{
  "n_layer": 13,
  "d_model": 160,
  "n_head": 2,
  "n_kv_head": 1,
  "head_dim": 64,
  "d_mlp": 448,
  "vocab_size": 4096,
  "activation": "swiglu",
  "norm": "rmsnorm",
  "norm_place": "pre",
  "norm_eps": 1e-05,
  "positions": "rope",
  "rope_base": 10000.0,
  "rope_fraction": 1.0,
  "qk_norm": false,
  "attn_scale": 0.125,
  "bias": "none",
  "tie_embeddings": false,
  "parallel_block": false,
  "init": "trunc",
  "init_std_qkv": 0.035,
  "init_std_o": 0.0,
  "init_std_up": 0.035,
  "init_std_down": 0.0,
  "optimizer": "muon",
  "lr": 0.00901,
  "lr_mult_qkv": 0.5,
  "beta1": 0.95,
  "lr_head": 0.00601,
  "grad_clip": 1.0,
  "warmup_steps": 200,
  "schedule": "wsd",
  "decay_fraction": 0.861,
  "decay_shape": "square",
  "final_lr_fraction": 0.1,
  "batch_tokens": 32768,
  "seq_len": 512,
  "doc_mask": true,
  "train_tokens": 145000000,
  "steps": 4426,
  "dataset": "wikipedia_en"
}
Each number is 500 + 50 x the weight over its row's rms, rounded and kept within 0 to 999. Layers, rows and columns count from 0. Numbers have three digits each. The size before them is the row's rms in percent of the matrix's.

# gate: layer 9 MLP gate, 448x160, rms 0.194, rows 14-42, columns 0-159
# up: layer 9 MLP up, 448x160, rms 0.182, rows 14-41, columns 0-159
# down: layer 9 MLP down (transposed), 448x160, rms 0.0635, rows 14-41, columns 0-159
gate14 107:561464476418518423541465538562490476419555537505531497501482469464583545543533590481435502425510570563453463493492548467521529569537458543564426544563486468574504505393591501416501463424486525499585440516421557482403564456422482552435509479558458462430526450455401506474500536382496604449485513527438521475538482461562457542532452415402635477573503531510433464495524463517525459537493467547485443601435473449517489477515508530519534474454417466418524445541487462462562491482444551
up14 114:476481622525450509409504503570498473487496556424488446528565547547523533420552514477584520471539483496528469539528494545476578541484430432461483510501587524419469506493447573531503562529567560471493435550621466445458447439628573506460519512489489552533559472503558569482432471468559467474472594492438544545486537493543518575473457519485461454502459515471607486601559410452562607477439557490452478457524482487605497438499534545548477467589613499586463566524446510512586505435520461
down14 107:457466503464594501483528413538517509465436550536505453518555532409539410554435377534561459457448460584586458530401567431547527472479493557512464521489499500458568415484569453510515522587447559442574486567459508535482526521436417477466601473420549508405424469528453551526456402465565584460543529503436560488575501538500470469571515492549432567457477503509551471561435550503551535406494604443550489434530526437518479422493500478530520505497523465584572499487549465568492475434478522
gate15 111:583645481483472578461542500524521519499510522496462484582551518535529489483461493497427554474491542515462518443476465508420439429497455518493549544509611399552561511478446607499522507398490517529586539361547502545481581503473457608432515460488493484449498529484494553492472477459597567449446454452468541626470494597453398497448521465455524489606542463475524499582546542451592480435446455565534431429538509530560531425458519538502538575535487507479498400449520467503468447513488482
up15 091:555486518539473458499435527552539446457535579454468544597597448439459511513487481498521576508556462454552491472475465584485530425620539526501483471496444530546532537498413540558570490521569480512459424614456426555564429493480596481528428611564540532504538508510483483502524583423382452472443564490515423440459463439502573480549486642538534551490473447647548454528486511452551489547465524468423542496487443468509466447538554541550455478451575469511532517500510492452536442563475517
down15 115:512501533484420482530415386497451418514514452517444496406530344471469600562494581500581505547574458461541411573516530488512490476597511473497458523513519589615470490500582474495472624573542434447487497538434517472592553526571459547524513519498499535508538434510467537529474506494495479478577536505451467561504534567572466482513481553472602538452533413458531434541537441541505580477433540484434580530474524554534420527504479555570527493510430501511436382481485508500509513573544437
gate16 108:532419476443516541370469465564511500441480548502539535490514469573441443476545447497529569510580572522531467424593477492399556526599377512544535546511431468526571432441518428453485430468565458507491542490502458424516510463380549465556554500524537465471429498548520375512385516495462528568505521446488533458481537554442525524522527551541569569553444457477556571547467504537441537520442483608476476600462452528523585540499436480505529513517504572590456446470503470538445489544440516
up16 105:514398536597484490431498477465455511468545511489564548443562574503436531485580456530472464502508534519474556448527518423449575480495504547458529562544523521573523521499526506489541523381473482443445591467441520449514531550477501611579503475447433547388462408463560515459459455507519504537499461499463518509478490508397590519563519428558603540461590620548603555443471525502471493436398535555441467473424557505458646482521488556482527567544437526505488496566495422537552504495499521
down16 104:631551502394431555557486450382520494454518524513588511512591471476471443525512507562559512485518450520465486534549521460460500515482465512526456349495550474559531510465491492576587422483459579555524517551542470420502533507458517447506545437476482565546541474535435470353468562524557397546439498546533548612526471476400432522531498501463543509412529628525574483488520543467529510419565536528496426552557476512593525470506538511577524592493480514477511496563553430489488510476490508
gate17 095:499518498476571476500524482468513505529501532418520501471531501529474516513526480511485529422423535460531578454569493572488543418548552333442512526500544565507568595425469471404579455565511509462484547513525538522567579455438553474484496488483422495430480491618414428578375482502425524379477519535453503505497517468476463498456528495431589541536474491504556525503556557522495526536514516500478477462509443435562564418522473590512508491534490474373454492504467483612565649434500506
up17 099:573547426551539518504530530425491528553509439514489508362354550533502544527493513424583491371582490451483444471562529512448522502561449469532536456497416545510514584539514419515483506616503457542525550510515472565594552529568544427460472484481423432509547559568499441450500508556522491546504524533479556439546510490404507501455530413597552522536489441501522566573513546561488479560499581391466453495514492421574491416516515463437432499569504521507437411512494519590515507500499521
down17 100:481503503500525544495534611462523425494485510504511552481402467509505484490540508525518422462481528564535524454574455556477510522502498445552553505510448549454443528536513493466547508480633530446499522591597481437493523447664457541594523499573493531518438548534507451497500461402420450540415591582499537483519489466540482511602540530494547510479539497419575555408504510502422461546537485448510518451466454472541569463460590512600476522466499470489536588617652516513495561533437436
gate18 098:540472470524467524463554521507482513612594491536511484409459482541456611522524483519465420486520435525511432538521484569482448503521399485578589537548478469549461469455497458514472481555507464502547456517396522427387512424509397468555504470471463509432579548356487507562515463510578539468481485528463500544480444507497496478543458515503523440453446489433559487483516510407512627522479522556411549486558603470548413455474615520463533468455475592591599475472574510460541551475515461
up18 105:585499511526532422397514494397616498530508521521485583434568552519562467420566478467470497424586541509434424487536444470458591494536476522470507526539520444567430500572470523477487537540504554538506536534592524499560438475480538533509497476476456490477513573575475471503481547415476553546499477554473459413465505439525488424482522423425437370533565419440486471607550544525549452490582527557454505431502513488545436502597415503535395470480535573535473543428389476463530463516485490
down18 095:484503474509463437546431527543354539432464494519550530558579548546555430527459397568539578499469592505469543413560499521509561569486499448526505504500566560438533520500610523609490520525404399524458504510519538466536598543429524444493541517465447514566427494532566542530538491533455459470460491579505479526479478611510499535484451384516418566584447589476507506427577478531545461496502532555513504471451554459557531527508458476528452663447550491510473437493459499493465462474459517
gate19 121:421479522534461518495503567395422575436575535429411411452510612548501469471471387596517516441500465464539539572487479505519483455421456527473487397491489514546563511508458596473458582490452444508562432526474451422495576454492460555536426514485587486482519546470448486508509565532451493508505453418396498499510517484458437383462418444514410486442509419465408434510509518503515531457551440531476453559508420474500474530538456511554531483581497445458449556491457438481540565411541455
up19 120:610514518536363602534591383513385520537543530473447516539481547443519622508495424532523422421480477420498552582543507502573509501559476515483500473506436440481538428458522479488494489504514437506547541424463505507477557548512475565586526503514438515458521530431465546419440550492508521517510608376542486606536475484478553484532550606645476477476500417497476559463554471543532489529450478487509497452547429548458464574501429490508497513469472543512554602453558506495496521468469456
down19 115:512505423574535513454564503564502540475552501498507490514514436474492416490555421543491402441412520576605513546477454461568506477493532530502491457475472437497507449595572455492532513472452503499527448518579508535436475452467583468583505449608462458467521496504463511462553511525445516577519564492582588441534490478603463499384417517478489544510511421452468463494516561499440508496569482468487591442406543494551373479447436547439574544447501527558546509453475604425621469495533424
gate20 091:489464523550440495531480475481493525595529486406501521571508514561513521437431462494469465460505487606470436494509517479376481548492481452519618434423603466530519565508563538532486522556425482481555371523481491553525476338480521535511403544552438531404582564557454463506487608527462524551549409485506498501408434421521534486522607458461432496481547478464572446506547571475521465507457547542508421490510575534546476440444506567489529448519431501553494460500514587563490506517470491
up20 098:515454512532489505549482506516531542551477521433489499509556508533520471494441466564545530541524526567515496476563530519588389475524591460443479482570573564503434537500424515491463509538575515491455516480467606516536557496463554604483506556503490368504641607561573476578500516479555423553556439457522466486464493496539468503576450528540414496495427517497544494516449560492512511427499447433466470462435471353410493494452496505516413559385499451477564393543432447521474573544562536
down20 104:426452437421443519522536473541540465460520427464560601504520611493472525473522474419502562419472462510510479588397483446493527506487484497584470429499494499460538587533472490603526538506556493449550498469460536582508520470540562601528546422575428598457514484490460534494590483460444547446427472447551480496520533537429386438498500534466494489545457498607544475579479577503497503510456433567614477395572538458499473428463470454515537471537492505489540553447632518477469447507491577
gate21 082:478539433459512521476436466521447559480566505566408547462440487515395557531492416498494509503457461493444486539477461438572497579572511493474498444545513490537535496530447475515550496503456522508520521483568436544525493462502483506512485560503404435505440550475537528521523534395421440421454503496561473448582547443553602504428475551495456521559535580497415393448479522481485562403482478489628521472496470430450519533377428486579508527535493505581512406464501504695523497464560456
up21 083:421582405467660414522476399487483483565464457508523454631552556579494488474518471493475520554525482469533549497466547440496563499419474570516556541482425446561518568584547498457531567506501499414527520481461503471501527440497453573463426536474472509522520572474514515508398497469512603484534555501446613480455482500549531515542480538527482568510530487478455541385488502513547491493393466531467539517518545480486428441491555497513425604564478585484462546433549582471516540393455416
down21 086:421485487483486486544535475502551503492424534511462375534467460551434480523518524512451569515566435569610571452478525548440560440433531470496484525524444434561550507587543527419575543492520545467459475514434514540527495535533498462526494461456497564504380474489521573565516535541525503521500535495479442530544457447579500556394675452558522527465511470431461442470431530430476613537590497503494436490431540441454440520420533557568471548497592523521480450488430564525556506484459391
gate22 089:472545517428520493449424570432476476478510564502477589560501542523437421515472508501501508414514546543537459545586377518509472600479388494465531546402457566501493491470629517554461499485488486509379418383534562476522561510440461541504454516586440505530472463507442443490505485549401487442543513477591587456502442580596448438516501519419527463540477541519467564558496474442495396503467502509397460561497579478519514455444497511548562463444591512501507533517514486484425548474462512
up22 095:542532465434485602503431554526543457493482483425408487545450470524480563463625536536434506494536547422480418462505614521559489462485591454503460557617565466425467563486458518452567481497501507449439525540564475467550495459542462520611542432664576510526444509480431485563401421444543533483463480452523415514499527452582559554535487489513449510470538433540516558552563572557478535465432504459503478510496522479470520428460478497472469479467530544565592473444529473552550417514519446
down22 092:471514535566476474524575427487449434477509535501530553571535466571501409539484414445576481462550462569446455429609508471545469552507370542533543467551519511582448466496594501598494555524435336455433479511475591508527541496435517446378514551479503545536509480528521510550570467522418425450542492552561586520496445532495532402467434494481523559528494483416413471563532511451506409518459424571472491518514551505542600517560460599474502553482538503465515473511479449504489513496518514
gate23 104:573516500524461536509480564480418430443570544611429521510548438466502494551514516521469469466510458491431559543497491463519526561450524475475519544369583521470554450493491444496566491530488459575407479505500607473452488557480484445528473576450452423466547526525603430501478458570427527567571492369522501554461532513462402590496441572503522529514425494453535580472461429569535526555557354558496558485496526467541598399426511497500528542516464503535495506503452488499443520472431421
up23 099:581532523461531496400456477514537502489522505482498460580544510488617506514484484460519506467535492509486524525495464520464472512523474449505403470539567551510445479515498564503556559485492472538444385466486454494537593546453557502500511470507365418408436486549517465602449392508450537485424610497515451461495582424504508466481498406552465474546635541542545487472556482496501449537411456421516472539450513453434521461372495582484579518566517501616473486456522362538558461497471504
down23 096:488522550539571505511562470422517472515516421412536566540528502489402465537453449467542420623498539572488463442467476467410507568509492502466510487545513487442490567414524481520532498616562543487522418525494442561566485446534475525500535533491440496495527533394425440553538602487529533501472503566533588538483469540454466490496467514350418579562517515529475397519549526487486572431519540470579375463467488520514443552489486505516506571474493482594541493489547521463462639594545519
gate24 096:536462512510455568424598515490510457535551492471492459586499551518537490542472469515449590639448553451536438539522544522484447501513468561499499586491450399464537470505494488552449516562531607518519609512520474467477544480469489508471563496478476590442493479402446515474551566593531473481465536536482539488412414585516537582475534568485457432549546489370472466552486550511447457535498484516444461482531513647464485555517489462387490553582478544562450565508476613460470437527462434
up24 093:491588528517600534565442548488541522504502519470491492466469575516433538515469440593528531567468467640450623544449592460413472626492534505423526505567524538500471571481507506520539527534392484529539430565505479500544495384548504464565485522505510564434525516479562480562437375583477638495468489498549513590528449497462502540609478562476486585492517562524545477517532494526515535517414489423455519418399476474538472431486545520553515496541513558506483473560530496477532488469438475
down24 098:515515482456492528503520477541407496512613429449478490520451474493572577433591496430478456503444607474401487494518453513593499550488586476464516492487445518469494522558529506511483407533468490601416579444536506470496537516561504467516581501379397528468514592527526460494579510469460365491503489420484507518462503457567476450495441518519458365426509494491568438536517537456576416464460582546531482448572539450482526545461506540431487514408503533536370493445536532459490519539482434
gate25 107:580423480502569461465424561500496449447497548552513411494472541545433520454501523571482493538500485588475505461497564467446633592535558442463537479475519575516464432569471461502499622419641568396473516493414552526512542571560511480546649533517449465516426505509445459518531448503510463478537499527406486458527538491458543503486503503457516390513472551536526637425455545445549520448444548436496509506447527462472505535418511466513510519481470451542486456460498499527583524388471512
up25 110:516477520525550461522500552460499487589455522544491543522439530537471449515549523551596495526521463449420496481448556449456554508330541555621509530476525423494514541507537521584446391485537476445361550513485511538476501624466417521549503451458545459541404552488540497473614494492467421559475461533488483508495461499513577476496407547484480482517432482554550591412445451510415510587444572432498455562484429528522486482542467523519491577532498409477480492399565513521513534475426479
down25 102:491589491493388425501589509472501468406574536524499603546439502470475520550536510537488359473488520546492490504528507414541490531500529506484480522504534510608445448488541556537431441522516423514446560427478555493476456569547453563437464514469509402577369464540509574505570562578431509527511453519619572561466516464577548471485463614473545481533511495515543512504496541464502432450543537540472411555543462483533574521509475547507505459590473559536458559414474369466468516497463514
gate26 111:542502505485515484449457530456441544425488411537565468544491423459574553530515352487442505475526548558581516453426507410546549562427412446509560465566584481550385379536514517541595538421485426547475509477479519503524416459519460435502458431564452469550466477489460510587486556517444546464460443499434505555468487476577450544552540423560444492531580514485583448482466514514473550475438512509453580433581512517575485469468539441450503492519478498466458586437457452544451453508487572
up26 107:525533499601447562500472531449507512489523412556436494513422547489509451605631525555521607551467515473510449602536465475513485513423559489567557416543470473453610524555481543423534563485474480503514482457578450545537489483541475505448584526460456460477548579573533471532458440436595467537496461445506470612597541545527577523455492517549512507440518553527419442572524544616505507470526489480548470508569466445435554401543438530564515460521480459518495422497459494571505468410543481
down26 106:485577456496480557522567376415479525426486590510550456503477553495462491521410459484541391500515433425640474485506488447467456456506451484528505549445552433572532523494443477510501541455436508501478470445474476497515514526436460499552545567394525452504473537531610496493405421520453423458580556451439559496486490459408559541411461505494453519431512459540514530463469556506646483474523454619535530499505591503535515541445437606518456442550530470529519442522491481396531522517457483
gate27 088:485557378461512468541505494504548533603412567493526434574515487562503491486503391618509511536463521459505497540581513471558497585521479418502499527579545460519592490494573525527501518521486454525536550401521476423458604499473501523508499482513488542486521455526513440571540426532565486526457494473549466438573433605541589490485512535428421454543655506560538567462503543399463420445558556521486548453481466508393449588531515491548503541550513519444472502442528389484516539526450466
up27 097:519520529534525529443523527492481463466629501549450503468487477475587550595561541484488472525494486507558505554491480508442550522653595454484594439528550529540406475450484487359462537585512503507497436502462492523442511494510506476525557478436493453440473489398389513446568520519507518485476537479475459503416389520431519598548458487480510485569444590492545494537473492535484568463515594612491491601491448449493476477498564480515465515366534433504640495502541487522544493550443540
down27 083:438591458458485507510522484476484517499484536484487443484468525573531628464447571535579468588547465475418456502507521541570553464399508433432361477472485541536486603582502491501517519484527510533404633468379482532527554445384565526510491444401519522495594460546586557502471499483490607538483527479491562513577473552541437469523536453507492473525538489481497406554574538480590419530469555518460506465505530487396460517491424483494498505399513535461490460511490506462427510443455534
gate28 095:450410457548540523412416605498482586537625445528394423466496495531554605607530563544501538452469478506439503517506426523514493638480582435525552569474542499441555436536522484496634480494576442499475450459390516523559515506540477580559488491509439430510437499499496490419577517532538511524503515448597546517504565537517491492520540526516551541535413570538499461547468512546555466493471450497441455522550544422549520497493482473465498443501498572579539524465415485510415473497546554
up28 094:564599586513446510484508555486497438410447554514595529556418455463475425536474494432539431445523520476508452564468528415458528485456468565495483456525519459538443608505451524542467483464461542514527516480555586511537518390484479440426497441476545517415528556552508491559525518542523502518512523530468532476508580541423512448423481493528447467542426466382455519492593545508471434338541411448537499603488505560499426476545536589554535531546508434434508497514565468403596472462519506
down28 099:581474525495544527424409500455551433449482506445498505434497583449486535525531378400461570495477514515527587577470478473550492528465463464492569457411499412592587596500491536455454571433434510542483531529476488498606561484511397408504430455452442531515550500559453456466461442469463486468498546430446501561566501471568474443533530465386416559424524533548465482554546519473504517458445548505473463538468521496475438549454586478482484448552558434534436504552598453415471545453469519
gate29 086:531489530507489549529461469471495431491461519532543548487523580494497584450521515467450479432496418531455522511435511574474503558560506450491555403438420448434618499479526493604488570565541407576463411426508461459580452533566543549492527502516459418487592491543498487542459497506534549552516383541557519493583436544347546500527600501530561548525506586506523543530490614483441516516464492534451460576564482507534485377528563413510476439509535473491540490565427456536502540496443487
up29 092:549483506490468518511435524478521474495412595498518505514480395515529461562592572499506500432496543451489501518436419556441509472500495597485558558541510486466429469545587541408471534482527500539451549513524461512464513473381510516474503404495497532468534429524508500567551508509588542429417499535592512544464591524534500479510470463574540484539535571376555463501445442474402431445524517442515441484395544520496516549507604483426536501462503493617524374447508518370461487559531583
down29 085:544496501599483504591402474431466479487499513536556524512363494621560492569457581591500558486487548431548502512544509400490515466462469476540461584582540587460547451484464474586436497525552534505504552538446538414504469605444537554485509482526514543480464536533551630517514402538489499418466504443505524508484556485560491477465430488413487529495541422578416489575548497454567478557534553529511511489490534506532438412481603600415520504457470470515505532437476520471542553542477578
gate30 079:465520547460427550552491507542455489525536483501611534628541493488522440553408486560536478435518553460506465522498414444493501415521506442453570415458487537466397511467483512572504597454505586470564530428490534595533525455436520498492471513441529536568515449455511495498523526449586567552649473406447509506437451520520598531520489518518571505594479440453523513484585474514450460450553524569555516547562517524497436450417460548536513580532553442517548496463563431520463455556383498
up30 089:467508496539461501425408439486497504427463500495429480470452583517541499501498496421511481481373530601542488526529466466491470518473543517467474543542470436563572561587440567507531474516491537417560521489498502575488491520511471507488399526522565414451563545486575525418421424488415482435571546506411459394566534532576412497474539554485492545519540569554591581554502422545543513505505502494516520481503471545600479576473517540422585497578490512493478558484505559550622405526405530
down30 089:438512483476429577470532524480543520449501409439487578496504472499461559495466501499554490493544463467497500507557586508425422571489517497495490511445551511488593427516532534445516605543397468498565380521521398598420535448598414354463466584468508473433510532490522576558558563412485494486586511438482460464446394536479518514441502510479492481551574464480499516588521487562503600471553446537493471495480447504443442471547559527484557483491541510561587521555435425593502498469531474
gate31 104:409477489557501421513536488538529447448445557487515532493526527534450546501533425472440534479437616584454501471580488521473609419519569493574420481453371531449520418535551455464491418505528447500466531460546445549474547544563474561415600597437548474574460548486558484541510519441506454484493447501485538443527522635484513508560426412511441507501481514508469511523534500527490457503554527560488456545550503477425438567516602445521411459434508554537547514569494561459613533556549468
up31 102:557534476455510559496494479531533398477483553466543375497544442458488526469501513487558458467444488567530543460514508559570508551555440511500461630530548529488519634463622478543457517506568415537550543524468447464450483566526463551561470481472558525495527595586475468451515567544482459474429439503555495494468419512469461479502505473491583643470577543498465551442530451539467390565512580441489491515552411490424564426507483548447528467439472560488393489509511492525521447596498422
down31 101:477461528426552435483566516540428580433492468532533613458466542588517529495405452524494465504537535536519600509461554471587491468426531451464458488542449527459514481510501447495562422412458528537482515499389497541531629488489545528356489477475527454450519504354567544440526453489400572590556448518453519489497487525469427539462515437565465495477560456458491469518548469520502595456434463555489587532582482443552500548411463550538447498419531529508571503532525493513562562515543483
gate32 107:525500387506521516481390478526460552484450466463477437581472473528529491447583544563487526440429620575499454540538527410510494537456534475492514500537523504482572594576584544554540574530437498457476502536536494472452534426545526471525509524476432446552471497529363467570527528447436478541571489510619549499546492464493441474481450476474485556409463471472524547563535451505572468507408475541552400570527611448465484492382567474388517518524557541517499430485479524444527473542558423
up32 103:559482494471488524499510453512566529512415438429512624434528507535601516509431498540471498595595470518454522580555515503497400401559534568535556536479566412479462577512454466582504439461493461561448475460557549534523508552501484500436394523556516478532564535584484458526532505507516468475460423384551568542457497535434515433499631480509409450463579514444551449451593525448506479553452487576528529497450549402520561548519475492463522501477516506568492422470551450474433558505433521
down32 105:573429465519552444457491598458526536555518502496473460489523446518438446350551547509423614471539490422471457479542535572488494516559460457459474521423476452477532523493507467529572518476418567518524477560487563564497621449475428492541488579542467455471513479430502502562611449509494582510536443566362445405433504416487497575501496430528532523492403543452556528501428501489523437506445595514483485500537501498459509445504487542495516412490502469478457574486518538538346512481440540
gate33 111:504609521489498554496451478578470538514457442462584499510527564567530530460577491498454517528502585528420581556577449526503436516537549456468523427546522502509488415611485541434477434487582456425608414539493457515556433392565436494496404456520540542599468482459448420503535568425468523429533519450546515570495404549538530415584495464557490504588465507478539533475532480511420598516454406479483485544478483501503458500469498419499525498513535516550510538473563543471457569524396560
up33 109:496525523506503536484524523495473546525520486500542546520422436581450597477480464440489505470551573520530478518576510508505435516472515478533467540525508564489460525560478543404427539457561424393454490447490466460468510494526447482486426415462479468525500507523348478498559556520442502508488527613477508503514461515497618463448671567515535457540447503542590510422497396544518569485552469478471499389525422503585586537527473521430569487466537552554518473451543527499455435654456556
down33 110:464506561439578438467414501469509556534521441628585500441502492549542526542600607524511462512536542602444566538388527494499489533476567534522556537441475481519453511536496438479488421547481513473542504446490456535480432519577524492588583496415537513500503498518526478529590460551482475610589501546591526543594512470491496542528393455426563511562563507492512461426569546557487641499571523403569545501443538560505494464573492511488547514481521508539447504568518455528430459539454526
gate34 095:599491420442463532487499563538481460458488396535502529535497471505419425525466491619398386440437522504395587492469529455514484544442481465509532480518525455565588487483527480391516494508564536415495508451435589491552397499551530520487481420475501515518459486500550498529457598539443502422521459546514455510396436478523477515541507493438498510462500491438515450556470438522540524534528499460565452437470490497555581490464483507500410607518439480660441515549542510518446556433463401
up34 104:480571486587438510467543461480516558449397545552485566447479428564463433473534503545567559462484532474542629459506435592521542483559442536469420461518411493513493496448595453529533453423478495448535511473509447499484535564520419471500521463478542507434544413504544479406551536462491459500579555333578474392516514497520457497528544554549461557538474545489498466450506508487545572404454534489423567494489568530430468550592497565443534458494553488523501514412454500483526519385429510
down34 106:458523513479423479377481464528493536505489510456474538543539508561486520451457477473533586482513527554453492476502484550528541539524432493528412499493566555495403504609407483587417548490389506518456528467485452530502538466489448515600475520502448492459578540525492437500598472488536520555548527421476500452534518609536511413549448511566475468571502534271538476498560458536486514502526482559429518448520531470393572553540524504534505584504520508508495577402523554463463497616529496
gate35 099:468486490411436497489463548518369410533573546476526444542509499475627518504572599569520470472474542533539573440461469476435550529493378478485451414530472556484472499470514429555520415489410492490616510547403523459524434495531517506627533507614499508515518529518557554434500505541581460482537561539484560516514487452442545618498500476499499458502558550539542582459550522494538573565449519424558517471557550456626489431461519477516424475584463484512536525497481478460526548525545508
up35 101:513533494570508474533410462588537472567496516524538548485429505505532486437469540503483442467559426463556458558518520462515461396472507531503575497547503485507532523486540465547489586568570510578534519514563552607534526418514482465556482611488571421630516603495487458513588511541495446489503505532452396545425466480512472546494468573526568616383503497504415439424548414577570467516540417489511547531497388413518552539573554519492533475490485584502452476473526454459482525539479555
down35 094:433518476528527537526534492505408514508544508469498471492552506610448603549397501472479469505492475459580465503507553434476522607414436520459464548566511469518567510557541516557545602494445468506472497474479557525383537550463388449493501469354473393505444471504510462576498461454478379496426494433569499597499489470457457511439424448509527530475507531495404489460572496548508469479534431536463503627560467421550458432441443501453480525509514531479474513496443579542597486491521564
gate36 104:503529455444546506479495422541469535427493511486563469485570497516548442434542534569511495490485468564460484530483475468509536475545458417471495458514630491482516442594446531621618561460524530510547543494498523449516595450512514562455442527473567589511541548530535506458414689446526485405480495508475517504469493475500573553406421419502539486503556562545545433475452507632591409559475465480483458447473542494446477479520589432506515576427530587490519529554463496514515522554519502
up36 102:502468482539535531522461503529481575483470591516516531474449554524476545518485506515487595502506494609522551470485453546549518446506502537428482532447527487617506589552516518502587394461518616489403512468494550462591468456486470481488548444595509576485544532436454443568483502495431559443497551513534411445516553502529550509438466426443542431596486467500552425404552559541505420536511563497541482461468490482474373475502528419513561601398486585581529461553558488526501561438456427
down36 103:497513466457475485471546476434582521553429492524568459452465574454468470517527447494538450528520510503553553538516511429490543478482482464511506532586474534421564440553396574405514528524487518430504479561572514509488512442597540532547551530632545431548464491567516532538502520429524533538466572516536480393498467566437421485407455615520496528491394393504576469438390535532484489493529582481469531487481471543438449485448399456515552521542555509504496429404453601448447536465421486
gate37 105:379547510480575422424509509500375554446469565451490557439538486554537494581517402475488511508496511552542507575510516562518486497508487549505497519467462390455465556560541553535525434442536551479453482496500482575399418457441499559446397508463478434544535581522460562537530464471475552434545483432500474526408445508497532490444491507474517517444413463500463536453485425494461641536483406449532385478494572541467508567479455468441571457510536464537513589428594568543494516576510520
up37 100:486554495523484478515471495487492505474493462603430418471537511520462506532428493530434519555421448488554579528494432485477554454448451512492498496594566464503433486512430574449492430556494432521510467456570514546464448437536516542452516484509526433502631390503480506494569418533551560408557497533493533580540418579492541555468486478556401490548509546446483492467697506506483470546476564426532448435565413449408525510531488488484554471441540491542501569496553587453415424546473497
down37 104:454529551502447502533493353511475595397552488473527455527430555560505429382543494454420414469548514472579537508545472479520356486482547548590544489479548544549447514490539456509563513427511545526559400448483533530409465470581451516498564570504433465442503512521484561411588464577383581502439508555547494550456419505551419508503484485510552492441513526537540438473453477572522475514502520482472538524413488448519545436524487503532432462527426488492492541566497430520453508442576518
gate38 103:529548517457572588486517593543560475473518507503424477424461498497503493528453512522392526460543470480547486481501462489525427488530538507512505501521468549448468475488575486514494527510589453433505426531355376513408434453557525490563471484530561438505546476521481548587476559455485488443466476472439534598520519338444423430568508519456449508494414530464436443534581494548432531524516540596482513467442515535538460420527437484520577510416460448490496564432562441583456408488565482
up38 104:420420510460487674501520558433449505461555475407471535456540456410490511483527528421553431437450568544439470470526460416456549546504526575537485612545562552483478546470484475556486579507503549456465497531471562467492556471478519509497465518478525452445403486403562493581483559386453580461456509423423439472495440523537493502494496489566504553467515591468534494389488587494454494490589525500449459535443426503412506408505444527496448433490539491516501495432427471447453455509560470
down38 098:423510546606507499507450576489411454578559451481489457484435535436446472545566534471533569414492555470433491637480481512463459521542542508534550506478474504488477478495541587486460490530534430507459333445487564563577532449502462530472555557635512544471492487501547452521555543455444530522455434511427410527478511397450494457605432562424495537554471516427597440450444566518482496507542525509440531422533598536464478451505462515493566500505410418508492449475520469522488519553535506
gate39 104:491544478545445492472483466530389547532530494559517514506538481559505486464565447513430496413579555436526434531514508417520450518481471430519576552417453458494538520482417487517503499473453498514478431422521607499477535528458383519443499567547495503456549484506479515433482559575450388578440520428529466515614532469437457471422453470549477409558532503496421528528523601494493504510492478605455438630519460457489473441505480618451557557565522514456486482454472481534514618457392483
up39 094:479549516439495524519506408553508509533535564468437528479508401523488539548472478560457499472509461485507447489550454507469471501514440507540496567497532342574489484453601446470416477502455564379552483458549455516465553457533543488501538536438474513504493504455663553451509519615563563546474486423457483503574478428432516449533481623434561527431540549481519487503434476651456491550512478568573482530489487479496385523536429431524506597469541561474464469500503490456436488579536502
down39 103:524561391437438482547537457606573445460511449491542571419595383516576513435523489554524525562539513522455485476482445426538567559563456513471492432406513512598510416553517430466504496500540506498556468498552582555465438530474428537505462491546478484466524498626479578564451447490461465549417482407490529563480465532457501537417431460463557450442518537489511450471588525468458396559533471534462501496419555489550494515490430472437526549565486431545557453517450431579515431521507509
gate40 096:596394405551554559559402493453476380490472425470455479523580522515482457494549583472519479585527514486439537503455489546511581460530579485525487500474495504492508550483580482564489498542603526518541490492426448515573600430524580584628467498542494506426555493541402529451547481549522539492439429530581489582411462530542480437577520549460526541512510493460515405547530497474500434473518501541493536464400423576559462467541563450465490494500485455583420528459465546553518458473562483
up40 103:520572450532520503466462489561513481532471455476469530462567513356566470527492558507561580497584491505483464486484537507492538533559566447509479410461496448447487461483525517467438520535475457521452479588523485494558511500516492546439579410544542516492529493548529651603506456503461564510485518510560478475569511620627526448543502447451541527541430388489512519577513555382544514453501524424580508562517461556421487512557427550523494419437579518472538504530432616492432430489559453
down40 094:439560505397522507541521469574493594585488435500445536516472612471480507409510485536480522482472497592587519496477601582509470512560565498468577495481517453437538521484499432551517499498509589572492451458550530539581436566542549468440566593496521432391460446496509530584445562518553489496472439454487558490466623529423457589504500476494450562502491436441510473516552575444547568491478497547606405517513539513555506519491586476551413577474465496560485496486451536535525446588536555
gate41 091:470568479391485566538509516486456597329548503543533459553496515525549561543526517501487403555537412520512457538570547482515583471436453474493519472420509531564457487502453547464432575592551560445449575515430428516438539457517496513491426577410440523450443491497463510519525374556477415477463522487487468498537387552552533515456419518490533490452484507536486555449486501468501447494379459524468444538516471436404455566390511471451538420466521550516485503490522469419505517531571482
up41 105:487535414452599521586429518467539536529453507521499498410512537480472458469485530464528450473533521475518521484480460500474611543462631521445522441563528468522377580591516592532531532475517526472583454508439429543470529509446467515532435487437473501539532503546574459563588436490503444378451476505405510595582487452529435479510440586549502473483543513550433589515453456584526449573514416477468539526573510424473473452614468499525540545382527505544469494516571496499488448499452471
down41 098:509561482508436590489484525523494507400490550499395541483381495479510535505547481475492426442550488473600434480561431466549506420534517456502569514479482498455525544623437494516505474528526542504544475571532541511437454477479479599493448503475482497431340485611455528415550485492541536534540633383542491478528478405576463478456455417514464542494537436432489505476516518544453537494550457476541526420482577489505491457492522378482479485650489468536541535458513533429492467545490535
gate42 112:524475532447394489464562555474443499509589479560449574621482572561481525453529489535492512399468529464544504593429479442529523531475574536562453510350576522619517545500456437499545609509512503451543522495488449539509450515577517527475530440489547495484414595566539540523540509496497578452487468509536493469533561469481475542477482506507512445552577479467557528522451497567413452445512485539559470461557404671511544525522564566502458476543442489513467442514435480457565470449547423